python train.py --n_layer=8 --d_model=192 --n_head=6 --n_kv_head=6 --head_dim=32 --d_mlp=512 --vocab_size=766 --activation="swiglu" --norm="rmsnorm" --norm_place="pre" --norm_eps=1e-05 --positions="rope" --rope_base=4230.0 --rope_fraction=1.0 --qk_norm=false --attn_scale=0.177 --bias="none" --tie_embeddings=false --parallel_block=false --init="uniform" --init_std_qkv=0.0429 --init_std_o=0.0107 --init_std_up=0.0429 --init_std_down=0.00658 --optimizer="adamw" --lr=0.00113 --beta1=0.9 --beta2=0.98 --weight_decay=0.11 --lr_head=0.00573 --warmup_steps=236 --schedule="wsd" --decay_fraction=1.0 --decay_shape="sqrt" --final_lr_fraction=0.0 --batch_tokens=[8192, 16384, 24576] --seq_len=768 --doc_mask=true --train_tokens=150300000 --steps=10340 --dataset="wikipedia_en"
Each number is 200 + 20 x the weight over its row's rms, rounded and kept within 0 to 999. Layers, rows and columns count from 0. The size before them is the row's rms in percent of the matrix's.

# layer 3 attention value, 192x192, rms 0.0602, rows 41-63, columns 96-191
113,178,203,199,180,215,209,176,180,170,207,195,209,186,193,171,205,171,212,197,185,179,172,199,243,230,219,144,196,238,171,210,205,166,210,183,221,184,194,217,206,167,234,209,166,177,166,196,213,225,213,217,193,201,177,204,189,217,186,184,233,185,170,218,178,174,198,181,184,213,229,176,227,183,217,224,184,250,205,198,205,217,176,186,211,196,204,227,200,209,157,210,174,212,215,204,182
125,193,180,213,212,224,211,217,226,179,200,190,158,181,219,202,213,223,220,224,189,200,173,191,210,172,224,221,197,196,168,180,185,221,193,206,216,178,202,212,178,168,196,205,186,212,184,178,201,205,195,217,167,144,189,200,180,201,205,223,201,207,177,211,170,216,229,179,199,215,200,166,201,213,187,218,235,172,201,236,194,195,210,168,220,149,146,213,221,219,232,186,214,185,182,180,224
129,216,215,210,198,197,228,206,197,203,188,203,228,194,190,200,189,238,216,202,153,175,209,191,180,231,211,227,210,219,175,185,226,211,205,202,213,207,196,222,197,229,231,229,200,222,224,228,230,172,192,191,200,172,211,168,222,183,218,204,156,216,189,197,215,204,237,204,212,201,215,198,184,212,210,208,202,229,187,233,178,190,192,231,183,235,194,230,207,225,198,160,211,236,175,168,184
107,227,209,169,177,157,243,213,194,202,206,175,201,231,155,181,186,191,209,179,197,197,192,203,192,168,186,200,219,173,217,193,212,238,229,172,186,175,165,201,219,186,237,217,184,201,197,232,216,167,213,202,228,200,194,183,213,215,191,186,214,196,220,208,206,180,214,204,213,215,185,223,198,221,214,201,208,244,201,159,198,196,232,190,159,223,175,180,197,222,159,177,232,212,157,216,211
115,203,192,200,166,177,212,233,212,202,198,181,167,220,192,187,191,175,209,225,207,225,169,164,254,204,219,202,239,229,152,231,220,195,210,202,180,184,222,210,211,218,252,196,203,183,197,210,189,199,211,191,225,215,171,207,195,214,198,191,198,192,198,233,180,211,203,205,184,218,210,203,180,190,225,154,196,214,191,211,208,168,210,181,193,190,181,251,201,164,195,199,233,199,216,190,199
109,184,196,201,198,180,208,207,149,207,194,174,217,192,189,220,183,227,179,201,193,188,144,228,199,220,199,166,180,202,196,246,207,175,207,198,176,233,214,184,253,174,204,186,206,194,171,180,185,203,185,228,231,234,196,223,189,221,192,186,214,200,154,184,196,183,183,202,229,189,187,185,245,211,208,206,172,186,174,168,209,183,169,204,224,219,223,172,179,174,201,226,155,192,199,211,205
112,213,197,168,221,208,186,189,161,221,187,183,189,229,217,174,185,173,177,183,224,225,194,201,153,191,206,194,179,206,178,226,211,190,170,192,189,204,212,192,206,229,222,178,176,204,227,193,197,189,210,190,234,216,187,217,223,215,211,221,186,188,175,218,211,194,210,241,230,177,183,193,215,219,209,187,177,160,224,168,216,204,182,216,173,197,230,177,204,164,221,214,196,259,199,219,200
105,201,176,190,146,231,215,190,224,205,214,180,206,185,215,243,207,226,213,188,197,262,199,212,182,163,206,193,189,191,193,196,201,186,214,210,231,229,184,210,223,203,177,207,212,199,168,184,195,159,191,236,226,196,193,205,159,190,191,209,184,199,211,214,210,213,203,230,196,187,172,207,246,175,190,215,196,139,217,225,215,216,170,205,195,191,180,218,227,200,217,237,222,241,213,185,194
110,205,201,244,239,214,193,213,172,221,189,219,187,170,197,234,254,224,204,212,210,164,182,206,196,209,189,182,187,193,223,199,178,185,218,216,227,211,202,210,203,209,195,210,204,199,197,171,158,199,195,193,188,223,206,196,248,214,218,178,228,229,204,204,207,175,226,181,223,195,210,192,160,199,181,205,182,175,194,212,188,193,193,186,208,203,192,192,165,197,214,199,149,132,191,187,182
112,210,228,240,235,202,207,205,155,172,209,196,194,236,206,196,241,204,223,207,195,151,206,178,177,196,223,145,183,226,209,218,173,211,216,168,197,183,175,186,239,199,206,228,186,162,189,189,222,207,201,189,202,191,192,205,218,215,214,203,229,212,218,236,210,177,203,239,210,163,228,198,189,184,200,236,224,207,209,216,189,198,166,206,211,189,217,207,218,197,195,196,207,182,164,161,212
118,188,169,202,208,160,206,224,192,219,201,177,215,192,192,192,252,207,202,204,209,189,180,182,222,189,229,202,210,174,173,225,171,201,180,200,194,183,216,212,227,174,228,216,185,239,186,205,157,218,193,155,173,183,189,236,206,207,204,223,211,192,164,246,208,181,190,190,214,161,197,161,184,205,179,221,216,206,191,235,187,189,210,219,212,183,211,165,206,221,186,214,198,213,196,189,203
112,192,206,207,196,238,163,201,184,233,193,222,194,212,198,232,180,216,197,221,178,182,173,206,218,231,173,171,203,220,204,172,199,169,193,202,212,237,234,214,202,205,215,190,208,209,201,197,202,202,196,251,197,194,206,199,229,214,214,194,191,215,167,190,171,196,207,203,222,189,190,184,229,237,224,205,171,187,217,193,210,191,183,193,204,250,195,186,200,163,225,205,182,201,218,178,185
122,157,214,162,206,193,216,249,178,236,195,195,175,218,173,186,183,167,218,200,237,178,218,194,211,218,195,199,206,157,200,191,192,200,218,179,181,188,240,190,230,200,216,195,210,228,199,201,178,233,194,188,185,212,190,200,194,192,213,194,193,187,157,193,166,203,202,165,180,167,211,206,160,189,172,186,220,171,225,205,195,183,210,185,220,209,189,204,223,159,210,170,206,195,192,209,195
117,214,213,181,213,202,182,226,178,167,191,210,219,190,187,215,201,208,218,196,187,196,208,184,176,185,224,204,184,207,200,235,188,199,218,190,180,200,190,197,204,154,237,207,176,181,209,198,165,195,188,175,228,188,177,213,195,203,175,201,182,201,136,191,201,207,194,204,236,214,210,205,188,202,211,217,225,172,217,199,197,224,221,187,221,188,209,209,204,203,182,202,218,201,222,228,194
113,215,201,214,251,213,193,177,221,204,196,212,170,216,210,208,159,198,192,198,208,201,199,169,219,212,233,205,228,208,192,225,196,221,207,183,200,191,232,189,186,191,206,208,224,197,229,207,235,170,197,181,171,220,199,232,192,235,216,175,217,182,182,194,207,189,186,233,229,188,200,214,199,176,187,180,173,204,211,230,218,232,199,216,218,204,253,221,217,213,183,173,215,197,173,186,177
114,182,179,217,205,229,188,199,198,206,202,194,198,209,210,225,229,204,189,193,188,177,185,214,203,221,235,183,157,194,221,189,198,184,193,167,200,238,249,197,194,150,190,208,211,239,184,208,183,204,191,220,220,190,216,181,184,204,240,185,241,173,201,223,174,200,196,222,238,172,213,194,260,180,206,224,200,203,193,174,207,221,169,222,218,208,228,177,216,216,203,215,169,216,196,207,179
129,182,195,191,178,220,225,182,218,245,186,203,213,200,174,241,204,228,219,234,216,234,201,215,219,220,185,242,199,182,208,233,166,220,205,213,201,161,208,204,203,223,259,192,211,217,187,199,203,159,205,198,187,228,203,198,207,201,160,188,197,200,214,180,195,206,227,190,209,193,186,203,206,226,214,220,195,209,213,208,210,215,210,220,187,234,205,193,184,163,206,183,176,195,199,181,197
114,204,207,221,204,211,206,217,221,185,205,210,223,210,210,193,179,218,195,193,225,196,173,243,180,206,175,219,198,217,186,190,193,235,207,201,176,152,184,203,203,188,204,197,204,205,193,194,205,198,193,235,178,187,230,199,178,199,224,212,204,187,203,181,208,160,214,204,229,198,171,187,197,188,186,195,199,196,185,158,225,240,186,202,213,188,193,185,197,199,180,176,193,209,173,194,190
111,184,205,215,181,196,201,228,228,218,209,196,231,208,216,205,228,205,218,202,204,261,205,173,200,170,201,223,200,209,199,196,172,223,226,217,239,161,165,204,222,232,203,188,189,219,203,194,194,213,192,196,197,208,191,199,207,192,175,185,197,226,233,205,207,209,183,224,173,186,198,165,216,207,158,202,191,182,190,226,203,176,192,203,203,208,218,202,187,215,243,202,197,240,168,212,203
118,206,171,203,210,208,222,187,201,232,187,215,227,195,242,221,239,185,229,183,179,186,236,240,168,207,187,207,196,193,210,200,191,214,213,217,229,222,244,242,180,242,176,190,207,202,200,191,204,162,194,234,196,199,170,205,221,183,206,186,177,193,198,185,201,197,245,193,165,167,190,180,215,191,194,179,204,197,208,244,199,208,183,229,203,169,207,247,245,187,212,214,199,232,207,204,201
118,168,235,231,150,212,188,198,214,213,217,226,201,193,173,226,164,223,214,231,186,234,204,180,224,202,212,205,188,215,217,210,176,202,242,239,213,193,181,230,180,171,184,236,191,193,217,221,178,205,184,203,193,179,200,232,212,189,160,202,185,200,193,165,189,187,168,181,159,213,211,202,199,153,184,184,226,215,187,200,202,173,214,185,208,206,207,237,206,242,185,171,213,221,214,229,193
124,227,182,205,192,189,203,190,211,166,187,184,187,207,193,191,204,199,177,221,185,224,220,214,191,173,178,194,175,204,197,231,185,177,195,218,215,175,155,222,204,234,208,196,180,178,215,192,195,206,191,225,214,163,206,220,186,182,215,179,241,212,224,242,176,205,187,234,189,187,192,200,199,227,214,171,169,201,165,171,181,225,186,209,193,209,210,197,200,153,214,178,187,242,206,158,179
113,208,179,188,222,179,174,204,202,232,198,217,198,232,195,197,211,194,206,183,203,214,196,235,192,186,200,200,238,206,203,214,202,228,166,183,218,240,223,220,222,199,188,165,194,228,167,196,217,191,191,213,207,236,233,195,196,174,230,227,173,225,209,204,210,194,187,235,203,194,180,191,223,190,189,176,202,153,208,185,209,176,211,177,177,184,158,193,237,171,202,251,207,211,207,220,205
# layer 3 attention output (transposed), 192x192, rms 0.0506, rows 41-63, columns 96-191
111,220,203,161,190,154,200,208,200,174,246,187,187,182,182,214,160,221,200,226,185,196,197,184,205,177,215,198,217,201,194,205,220,207,217,206,171,193,202,163,177,179,196,219,184,192,210,205,205,179,188,212,201,179,205,209,212,223,178,229,230,172,188,211,190,153,225,162,212,194,226,177,196,219,212,168,213,227,204,211,178,202,219,218,201,214,197,184,232,168,207,197,221,193,212,215,204
120,211,142,180,210,199,193,229,155,215,207,221,172,149,209,202,222,193,217,163,178,180,200,209,206,184,183,214,197,209,182,197,238,182,218,191,204,240,182,178,208,185,233,182,200,203,239,234,222,188,202,187,207,192,254,174,195,182,219,205,198,200,205,188,190,228,213,200,190,211,182,173,233,219,223,220,196,186,183,217,224,184,188,208,176,201,192,214,212,222,198,152,191,194,195,213,186
130,173,210,207,186,184,195,199,218,196,123,203,212,202,237,199,184,233,195,158,213,210,204,199,247,202,221,192,198,215,192,193,183,188,215,201,196,213,209,216,210,189,189,193,231,201,204,174,200,197,156,199,187,163,215,198,240,186,189,210,192,195,231,202,201,176,193,204,208,211,191,209,204,161,182,178,159,206,189,215,192,210,177,209,219,215,203,175,191,211,249,235,165,195,188,194,204
109,235,221,202,158,187,191,195,180,145,139,198,192,216,225,228,163,198,197,177,167,221,224,181,207,207,201,172,202,200,231,193,181,210,220,228,202,198,207,194,196,168,195,227,204,240,236,187,226,237,224,228,162,219,169,213,224,198,204,226,216,205,202,188,182,186,204,217,197,173,197,238,171,247,199,202,248,229,205,196,202,212,212,147,184,198,209,186,170,189,184,206,228,210,192,180,177
117,218,228,215,164,179,208,222,169,173,210,187,166,189,199,239,172,222,222,215,187,192,227,193,190,183,236,167,187,175,218,229,230,168,208,212,166,212,193,189,187,184,176,250,204,231,203,211,221,201,214,207,199,212,195,224,188,224,181,248,188,187,173,210,202,204,211,170,193,176,210,189,147,234,186,205,212,217,210,221,223,191,204,227,195,242,203,205,208,142,225,222,198,203,209,184,169
107,180,182,171,202,178,215,172,181,220,237,172,204,195,170,188,205,179,215,247,189,207,209,162,195,199,207,222,185,174,166,185,200,210,163,185,201,169,216,230,201,208,155,201,169,193,223,230,181,190,179,221,197,192,188,234,211,190,197,178,193,211,190,224,213,199,191,188,230,222,191,193,205,196,205,194,223,203,192,209,203,216,203,231,197,203,205,181,182,198,196,197,213,191,222,206,200
110,179,219,230,203,192,230,180,204,211,201,190,195,220,192,201,212,226,212,226,203,177,205,167,207,222,211,178,178,194,212,204,205,212,137,244,217,141,195,218,202,193,157,166,214,209,173,195,189,211,229,200,177,210,157,202,202,174,198,185,198,201,157,183,199,190,144,203,205,192,196,241,179,182,203,206,200,200,199,171,219,174,193,203,170,223,177,181,166,193,182,193,214,173,195,225,176
109,186,183,208,236,216,214,232,201,212,205,214,199,212,192,216,228,196,193,180,212,172,215,194,213,217,171,236,175,166,221,227,224,192,200,203,209,194,180,230,228,196,186,167,183,190,179,230,196,229,203,197,168,201,221,193,193,215,184,210,195,184,242,199,189,205,199,223,159,216,178,204,185,197,182,208,201,195,195,197,199,200,208,206,201,218,201,177,184,208,183,150,210,215,242,204,173
111,229,186,189,164,245,231,172,191,215,233,221,188,180,192,185,230,207,199,223,195,225,171,214,203,200,203,192,215,199,193,186,189,167,184,153,206,212,240,200,194,232,220,203,205,204,220,191,188,184,224,199,230,217,172,218,181,216,244,169,180,201,183,220,211,227,197,219,242,207,187,173,227,185,165,206,202,204,190,203,193,236,147,222,218,165,234,208,220,188,214,181,198,228,177,173,227
112,207,218,196,190,176,180,220,193,180,213,236,193,189,197,184,228,195,200,202,192,217,171,194,232,201,198,165,188,225,189,189,174,218,233,212,164,203,209,138,197,180,202,196,228,222,204,172,225,183,242,221,196,178,191,220,198,207,194,203,176,193,227,211,174,169,216,225,238,203,208,170,217,234,222,159,202,233,189,186,219,200,181,204,183,222,222,184,200,209,203,181,202,189,216,176,195
119,196,193,188,183,185,214,212,178,229,194,206,184,157,165,211,204,242,203,226,220,207,222,192,175,188,212,183,195,210,216,170,206,191,241,213,212,184,202,169,172,194,198,165,226,185,199,180,192,135,240,214,226,206,208,216,221,193,205,232,185,201,222,206,204,227,221,206,222,209,234,189,200,224,225,193,196,198,199,198,212,188,170,206,180,215,202,209,169,178,194,183,208,209,196,211,210
112,171,186,184,174,208,235,205,196,233,235,177,197,199,163,180,179,196,201,181,184,196,179,218,224,191,203,198,171,189,180,190,222,191,156,172,211,199,243,231,197,193,182,198,193,173,206,218,172,185,175,194,167,202,182,189,187,184,203,178,213,221,170,193,210,200,186,181,198,213,170,181,196,164,196,200,155,210,198,233,196,195,206,251,192,211,201,160,217,182,204,201,189,228,222,229,220
122,157,206,217,167,205,211,198,220,196,193,177,208,188,199,205,184,193,214,204,211,203,216,203,205,218,209,199,230,206,217,187,198,185,230,206,205,211,189,165,198,172,199,165,219,201,173,179,199,208,178,204,202,202,203,201,237,171,218,190,201,193,216,228,209,238,216,195,219,180,214,223,204,219,183,177,185,202,220,182,195,170,211,170,212,167,212,198,213,199,198,213,173,184,172,190,205
116,218,208,204,215,168,190,170,185,239,188,179,204,199,228,191,243,208,212,219,206,194,232,203,163,221,213,234,222,177,174,181,182,178,214,217,215,179,167,188,200,199,201,181,216,175,220,226,184,216,188,200,230,194,201,222,238,175,168,209,203,217,215,194,188,207,200,202,232,187,191,179,228,208,225,205,188,214,220,174,229,188,220,172,179,216,184,198,203,250,229,213,170,193,187,223,176
113,200,231,185,219,230,237,196,200,213,204,171,192,203,202,169,189,196,196,216,221,222,213,214,175,186,198,180,206,192,177,212,221,226,213,217,195,204,200,182,194,189,223,184,209,179,128,208,177,184,176,159,191,193,187,204,200,206,201,228,213,200,173,211,202,198,202,176,139,197,192,207,214,159,219,195,193,206,226,177,205,202,234,184,179,226,220,184,197,197,186,240,194,227,162,203,185
113,151,188,212,201,190,213,206,227,214,245,187,216,197,170,180,216,173,201,194,163,196,199,189,227,211,178,247,167,266,191,216,186,196,185,207,198,200,230,224,214,195,227,179,178,177,215,189,190,195,175,207,194,190,179,207,207,178,198,192,225,199,209,199,170,204,169,210,214,201,202,162,203,196,216,181,236,189,170,166,177,192,236,193,214,189,196,166,185,238,196,196,205,176,200,191,175
125,188,172,172,189,204,218,146,180,191,218,202,205,212,224,214,196,195,189,192,196,198,219,205,215,231,189,237,199,176,211,198,223,166,210,222,202,197,226,208,219,155,201,219,187,236,143,196,157,181,205,200,206,222,156,220,204,184,199,215,191,205,210,236,202,218,199,237,186,201,184,191,201,181,164,216,195,207,239,234,170,221,175,191,200,149,215,213,182,184,182,233,192,205,206,178,194
115,184,160,167,244,200,206,147,219,205,199,217,215,193,215,175,234,168,179,193,208,206,223,201,211,208,211,199,228,196,171,174,204,225,195,150,204,190,175,161,182,179,230,203,204,208,180,202,238,219,192,189,208,169,225,200,209,180,208,159,191,229,195,216,220,198,204,206,210,188,207,236,263,168,227,190,224,192,198,191,177,224,201,203,191,188,185,203,185,214,162,169,204,209,177,199,205
113,225,180,179,225,208,191,222,205,186,217,243,227,189,223,220,200,217,163,183,212,201,163,204,222,208,174,194,171,167,237,208,224,190,215,212,189,215,197,205,210,204,177,227,197,199,150,179,239,188,259,195,195,193,208,200,188,204,200,214,184,206,226,188,191,190,193,209,161,194,198,211,191,232,181,223,200,209,207,231,194,242,162,205,171,203,214,234,183,181,163,176,240,197,225,179,188
119,197,193,206,239,192,227,214,250,191,171,207,204,218,186,194,203,206,204,177,220,203,148,233,231,217,200,209,202,174,216,190,227,172,210,194,170,205,187,212,204,232,201,150,207,200,175,220,174,206,177,197,202,199,226,205,189,228,208,197,189,180,205,242,189,180,204,200,192,221,190,224,207,152,147,203,168,194,196,182,202,179,146,199,247,197,219,194,200,200,217,184,175,209,218,210,235
119,205,225,214,242,181,169,186,218,215,227,228,202,187,203,202,197,189,175,173,195,190,199,220,170,198,188,216,196,150,223,190,201,179,226,186,184,217,197,223,194,201,192,238,208,167,193,228,232,184,205,206,238,196,222,247,179,222,185,179,202,206,253,189,176,213,223,174,208,233,216,187,202,183,198,179,185,204,213,231,168,197,217,176,214,219,196,235,242,199,199,235,176,204,220,186,191
126,199,181,144,196,180,211,188,196,181,148,202,175,146,196,221,230,226,214,220,229,202,152,239,207,177,183,185,233,176,206,210,241,174,183,185,191,170,190,193,212,170,154,239,171,227,192,188,202,186,185,188,189,210,174,221,194,208,215,210,196,188,192,190,202,193,206,218,180,216,204,206,204,201,204,189,227,209,216,229,185,208,199,220,186,193,191,180,221,172,183,157,241,234,187,188,172
112,176,209,247,203,192,205,230,221,201,208,209,192,221,174,224,201,204,196,197,200,148,207,195,211,199,204,158,173,224,217,182,199,215,179,186,207,187,199,200,219,206,191,176,230,242,224,212,185,196,233,212,205,234,204,184,186,214,200,169,194,207,161,190,196,210,178,201,193,209,219,247,177,208,225,217,199,176,186,192,210,183,193,189,195,202,208,218,188,214,187,185,204,210,226,195,235
# layer 3 attention query, 192x192, rms 0.0644, rows 64-77, columns 96-191
106,183,224,198,202,217,177,180,214,190,247,223,202,178,210,186,194,205,181,175,196,182,213,215,205,196,206,219,178,172,229,217,217,200,191,211,231,206,195,189,214,158,192,175,186,222,213,207,212,232,196,197,206,177,206,201,159,218,223,190,205,173,219,180,182,178,141,196,176,218,219,179,184,235,210,190,242,165,184,171,169,189,205,185,245,227,205,224,171,170,227,186,210,207,182,200,215
098,208,207,203,192,180,202,187,203,221,180,229,215,198,185,210,184,171,175,191,224,231,153,210,210,183,185,169,204,179,208,213,197,172,200,211,183,191,224,204,195,219,178,219,221,220,252,198,179,224,197,203,204,247,213,200,248,242,197,217,216,208,224,207,153,190,211,162,205,233,166,177,163,211,185,184,192,231,202,199,212,192,206,157,191,215,206,233,234,204,171,215,220,222,198,200,193
082,196,226,176,213,208,146,198,236,211,214,206,230,189,212,200,200,181,181,181,181,219,175,217,221,207,207,222,150,167,199,205,194,185,191,220,218,193,199,218,229,200,176,223,201,238,202,233,205,209,195,201,194,225,223,183,215,224,218,171,201,205,239,201,162,190,185,184,192,240,229,161,200,210,182,190,243,184,202,202,176,193,232,174,209,223,224,206,168,180,225,207,176,216,195,205,225
105,230,179,196,165,199,215,207,194,222,179,206,212,214,167,225,236,170,198,206,215,213,205,199,216,195,197,168,204,205,195,192,179,185,200,212,184,188,196,219,187,195,215,215,213,215,220,186,194,182,190,189,206,214,209,180,253,223,189,229,192,208,221,200,202,195,221,197,246,190,154,194,193,190,171,199,210,242,220,233,209,204,197,192,162,206,194,220,252,206,153,174,215,182,242,201,167
099,247,188,212,152,182,201,208,207,215,161,210,219,219,169,240,223,203,200,181,212,205,214,215,199,206,207,185,221,207,185,190,206,166,163,197,188,194,213,201,194,183,213,203,191,222,249,206,178,200,193,206,208,222,203,210,261,210,181,210,213,201,255,205,198,184,222,205,235,177,166,195,223,197,179,202,209,237,202,207,203,217,187,195,178,196,223,202,263,196,157,189,230,174,212,181,185
093,232,195,218,173,183,224,213,179,208,179,177,168,202,202,220,217,200,205,202,222,225,234,169,179,190,203,179,234,219,191,201,212,206,187,201,170,182,197,203,177,178,203,199,200,180,225,157,182,200,181,197,209,185,171,208,233,183,195,232,202,202,200,217,233,202,218,222,200,188,172,194,226,178,184,214,175,219,197,233,192,224,210,181,169,175,158,169,227,198,188,167,217,187,231,174,165
113,150,192,187,231,219,166,172,196,207,221,196,192,201,228,169,197,210,196,197,178,188,194,199,212,212,220,222,164,210,190,222,162,206,223,195,249,220,201,195,220,207,196,185,216,243,179,210,234,189,217,216,180,213,205,175,144,218,194,166,190,182,181,199,201,205,178,182,195,204,222,180,192,199,221,197,193,197,194,200,205,189,177,213,224,211,223,224,162,195,239,232,178,226,185,213,231
091,240,213,214,179,144,213,212,232,190,173,198,194,194,170,250,225,200,218,163,205,241,200,187,200,191,207,181,208,201,234,163,199,182,173,208,203,201,206,194,210,178,212,227,200,215,227,186,196,181,206,182,202,220,244,204,213,173,214,213,201,208,218,203,217,218,200,227,217,192,188,204,234,179,193,208,193,229,195,205,196,221,225,197,191,196,184,226,244,229,142,217,211,179,226,198,240
098,240,185,245,195,176,194,212,205,199,194,189,192,203,136,237,192,199,197,176,200,197,203,234,207,180,208,169,209,213,193,208,219,204,174,208,165,210,189,219,204,178,220,237,188,175,226,161,150,222,197,182,201,176,198,219,245,185,214,233,218,208,191,200,222,190,205,188,213,172,162,190,216,198,187,219,195,210,212,200,189,207,217,199,198,215,186,182,244,219,162,182,233,196,209,193,205
102,248,183,210,168,177,216,228,224,205,172,190,180,217,162,217,212,208,222,193,197,203,191,198,209,198,188,186,239,216,201,188,220,186,171,204,174,207,191,212,197,207,220,210,172,189,221,179,159,179,186,204,209,176,186,200,233,187,175,219,203,227,184,193,205,208,197,204,239,174,172,231,219,181,174,204,189,216,206,213,205,232,210,219,184,199,209,169,217,205,190,179,232,177,241,196,182
113,143,230,148,240,196,186,170,224,200,233,181,205,214,232,153,182,199,215,204,192,191,220,212,212,186,211,222,204,183,198,204,179,207,216,187,219,201,231,191,231,175,183,176,198,209,163,194,236,213,221,213,189,199,199,188,150,199,208,176,203,181,179,204,201,233,191,197,189,205,228,201,214,190,201,190,193,160,171,191,188,199,198,216,223,222,184,228,161,207,255,217,199,218,190,195,223
084,210,213,223,214,227,187,197,197,171,174,197,196,214,180,274,212,209,164,185,226,208,172,247,204,195,255,188,211,221,224,219,194,169,177,182,198,175,207,192,203,175,212,185,216,211,224,189,217,189,211,236,192,224,228,194,211,246,179,192,192,177,208,212,199,196,184,207,237,194,205,188,244,194,215,212,198,193,222,198,187,205,179,190,216,217,213,198,258,198,151,180,224,190,209,198,213
107,182,194,171,233,196,176,188,200,184,239,179,198,224,235,201,146,166,204,194,172,201,216,226,240,176,206,195,192,189,220,194,174,222,231,228,225,220,196,202,235,203,181,217,189,235,201,206,209,202,225,204,210,224,219,212,158,196,196,202,187,167,181,195,192,238,183,199,199,203,200,177,207,234,224,189,179,173,181,194,187,225,165,196,214,185,184,186,173,184,212,225,191,237,168,211,256
088,198,190,238,174,203,224,201,172,189,171,208,151,211,177,240,167,167,186,186,217,176,202,212,212,196,230,207,207,174,221,204,231,209,185,195,179,219,194,202,202,183,213,214,205,198,197,198,193,181,199,210,214,213,253,206,225,220,148,208,206,176,201,201,209,219,176,228,195,159,158,167,207,173,197,194,201,194,219,199,168,240,190,197,226,191,163,167,237,239,160,195,225,193,193,181,218
# layer 3 attention key, 192x192, rms 0.0651, rows 64-76, columns 96-191
114,213,210,166,205,163,201,230,173,184,216,151,204,214,187,186,207,186,189,226,216,236,199,196,202,160,172,200,200,208,170,194,182,231,246,214,177,203,231,221,194,196,216,240,210,176,200,209,163,219,194,206,217,216,210,206,186,181,179,206,181,187,225,184,204,227,194,209,178,168,160,199,204,186,206,197,195,221,176,193,190,162,207,163,177,174,188,211,188,236,146,205,188,215,195,167,214
093,216,184,202,212,207,201,196,199,211,209,189,190,197,179,201,235,188,215,180,199,171,266,224,208,211,195,239,209,173,222,191,196,199,247,213,223,196,187,222,183,207,200,194,188,242,181,164,173,196,201,196,187,193,169,211,204,197,198,202,195,191,229,189,203,226,200,189,172,226,187,186,165,191,205,186,205,219,208,227,184,192,200,181,188,203,140,181,194,210,236,239,199,185,197,166,237
091,243,195,185,228,168,189,203,185,203,229,186,206,224,205,205,211,182,228,214,204,224,250,203,191,196,190,227,204,180,216,181,191,200,222,232,199,217,222,199,193,208,207,216,207,217,202,178,173,204,192,207,210,188,188,191,187,172,190,200,198,227,231,216,206,212,183,202,193,198,183,213,184,155,225,177,181,211,207,197,161,190,187,160,171,175,205,199,182,237,215,224,173,187,186,172,183
099,180,173,205,173,235,195,193,186,247,207,215,172,194,217,184,203,210,194,225,205,186,193,162,195,206,230,186,194,187,192,207,217,170,193,191,202,190,180,188,210,237,191,177,175,188,212,221,228,194,182,173,193,175,192,200,232,220,200,182,225,200,200,209,200,178,210,210,199,205,211,169,159,229,200,241,214,176,211,199,221,206,223,214,222,209,204,172,223,170,236,196,213,217,218,231,176
096,156,182,201,184,241,213,184,182,238,189,247,174,215,211,150,217,219,182,192,171,169,169,204,198,207,218,165,214,210,220,180,228,167,196,191,206,200,185,185,208,189,177,162,188,211,181,203,217,178,196,170,215,211,189,198,194,215,229,213,200,185,176,208,206,195,177,195,236,209,229,196,196,192,191,253,211,178,206,194,217,204,198,227,218,213,179,201,203,209,232,196,215,184,220,211,195
099,170,255,220,192,218,240,183,203,185,193,230,203,166,193,202,201,214,196,202,190,183,170,190,202,200,228,193,161,182,217,197,210,183,182,164,198,202,184,164,231,195,191,169,206,188,211,209,232,224,214,185,189,205,195,180,214,216,201,187,215,212,177,202,205,150,173,178,189,211,231,182,238,222,175,218,239,177,208,217,225,208,212,203,230,211,223,211,186,181,192,178,205,195,192,209,181
098,226,164,192,199,202,143,202,205,225,220,183,196,212,195,208,187,178,196,203,181,225,206,193,225,209,186,209,199,212,189,184,214,203,220,211,186,231,196,231,198,182,199,229,222,222,198,187,180,175,206,200,207,200,224,207,186,205,174,238,181,186,225,222,198,230,215,213,218,188,176,217,182,154,214,198,167,231,194,195,178,191,194,205,177,214,188,204,206,209,185,211,213,189,206,188,198
102,169,188,186,180,227,210,191,215,207,195,233,183,225,196,157,219,219,198,198,163,168,173,187,201,221,236,158,204,199,225,168,215,158,216,175,195,183,191,188,203,186,184,177,221,223,168,214,222,155,195,194,206,205,207,173,174,227,212,190,181,173,171,218,198,215,202,198,224,228,222,206,194,201,207,219,194,192,194,192,215,212,211,241,198,186,206,177,194,206,220,198,223,199,224,195,201
091,199,207,201,199,200,218,181,239,197,196,189,193,174,195,193,210,236,212,160,206,190,158,199,178,198,227,200,197,176,213,204,201,188,206,201,220,187,198,191,221,202,192,191,191,198,185,200,207,203,202,201,207,212,206,172,200,183,221,187,181,182,160,212,199,177,184,188,197,239,227,210,221,222,181,199,225,205,187,190,216,183,206,214,229,177,191,198,174,212,235,198,233,210,203,204,213
102,184,227,197,196,162,242,186,217,183,186,192,201,198,214,219,205,224,192,190,242,196,175,211,182,167,222,208,200,184,205,190,217,196,193,192,192,182,219,176,192,191,202,187,166,182,195,203,197,239,209,202,205,206,201,188,194,176,192,187,219,246,200,188,208,162,217,195,189,198,207,198,230,224,194,209,226,185,185,170,228,177,209,196,226,192,210,203,190,184,167,189,203,215,183,218,190
092,225,172,185,216,198,184,181,199,230,210,178,183,213,203,184,198,165,192,214,195,185,196,232,213,218,184,213,211,202,201,194,183,195,225,211,203,207,222,227,170,179,205,222,193,218,194,182,181,205,187,206,217,206,225,221,149,206,199,192,175,177,217,208,184,254,222,221,218,158,200,216,189,181,245,188,151,233,207,186,189,206,223,202,164,201,215,201,203,212,207,215,177,199,204,194,188
103,181,193,169,166,229,219,186,212,205,191,201,206,212,182,167,200,205,198,181,210,166,186,151,232,237,213,181,168,190,185,210,203,185,198,173,203,210,194,212,200,220,213,156,249,213,199,232,214,181,208,159,203,169,152,208,204,228,205,180,215,171,176,214,196,200,192,201,195,219,212,192,206,178,190,233,203,199,198,205,228,188,209,218,211,217,212,213,207,189,195,195,176,201,222,217,187
097,196,207,208,221,220,180,161,193,197,186,159,189,212,220,225,187,186,195,224,206,218,166,210,185,218,188,214,197,253,216,192,205,199,200,202,180,211,212,208,177,195,160,209,200,184,172,177,188,192,199,226,252,208,251,209,184,205,198,190,192,204,222,220,196,215,215,218,200,161,200,182,178,173,247,223,181,201,231,197,206,220,209,173,171,214,204,171,210,213,200,194,142,157,220,187,155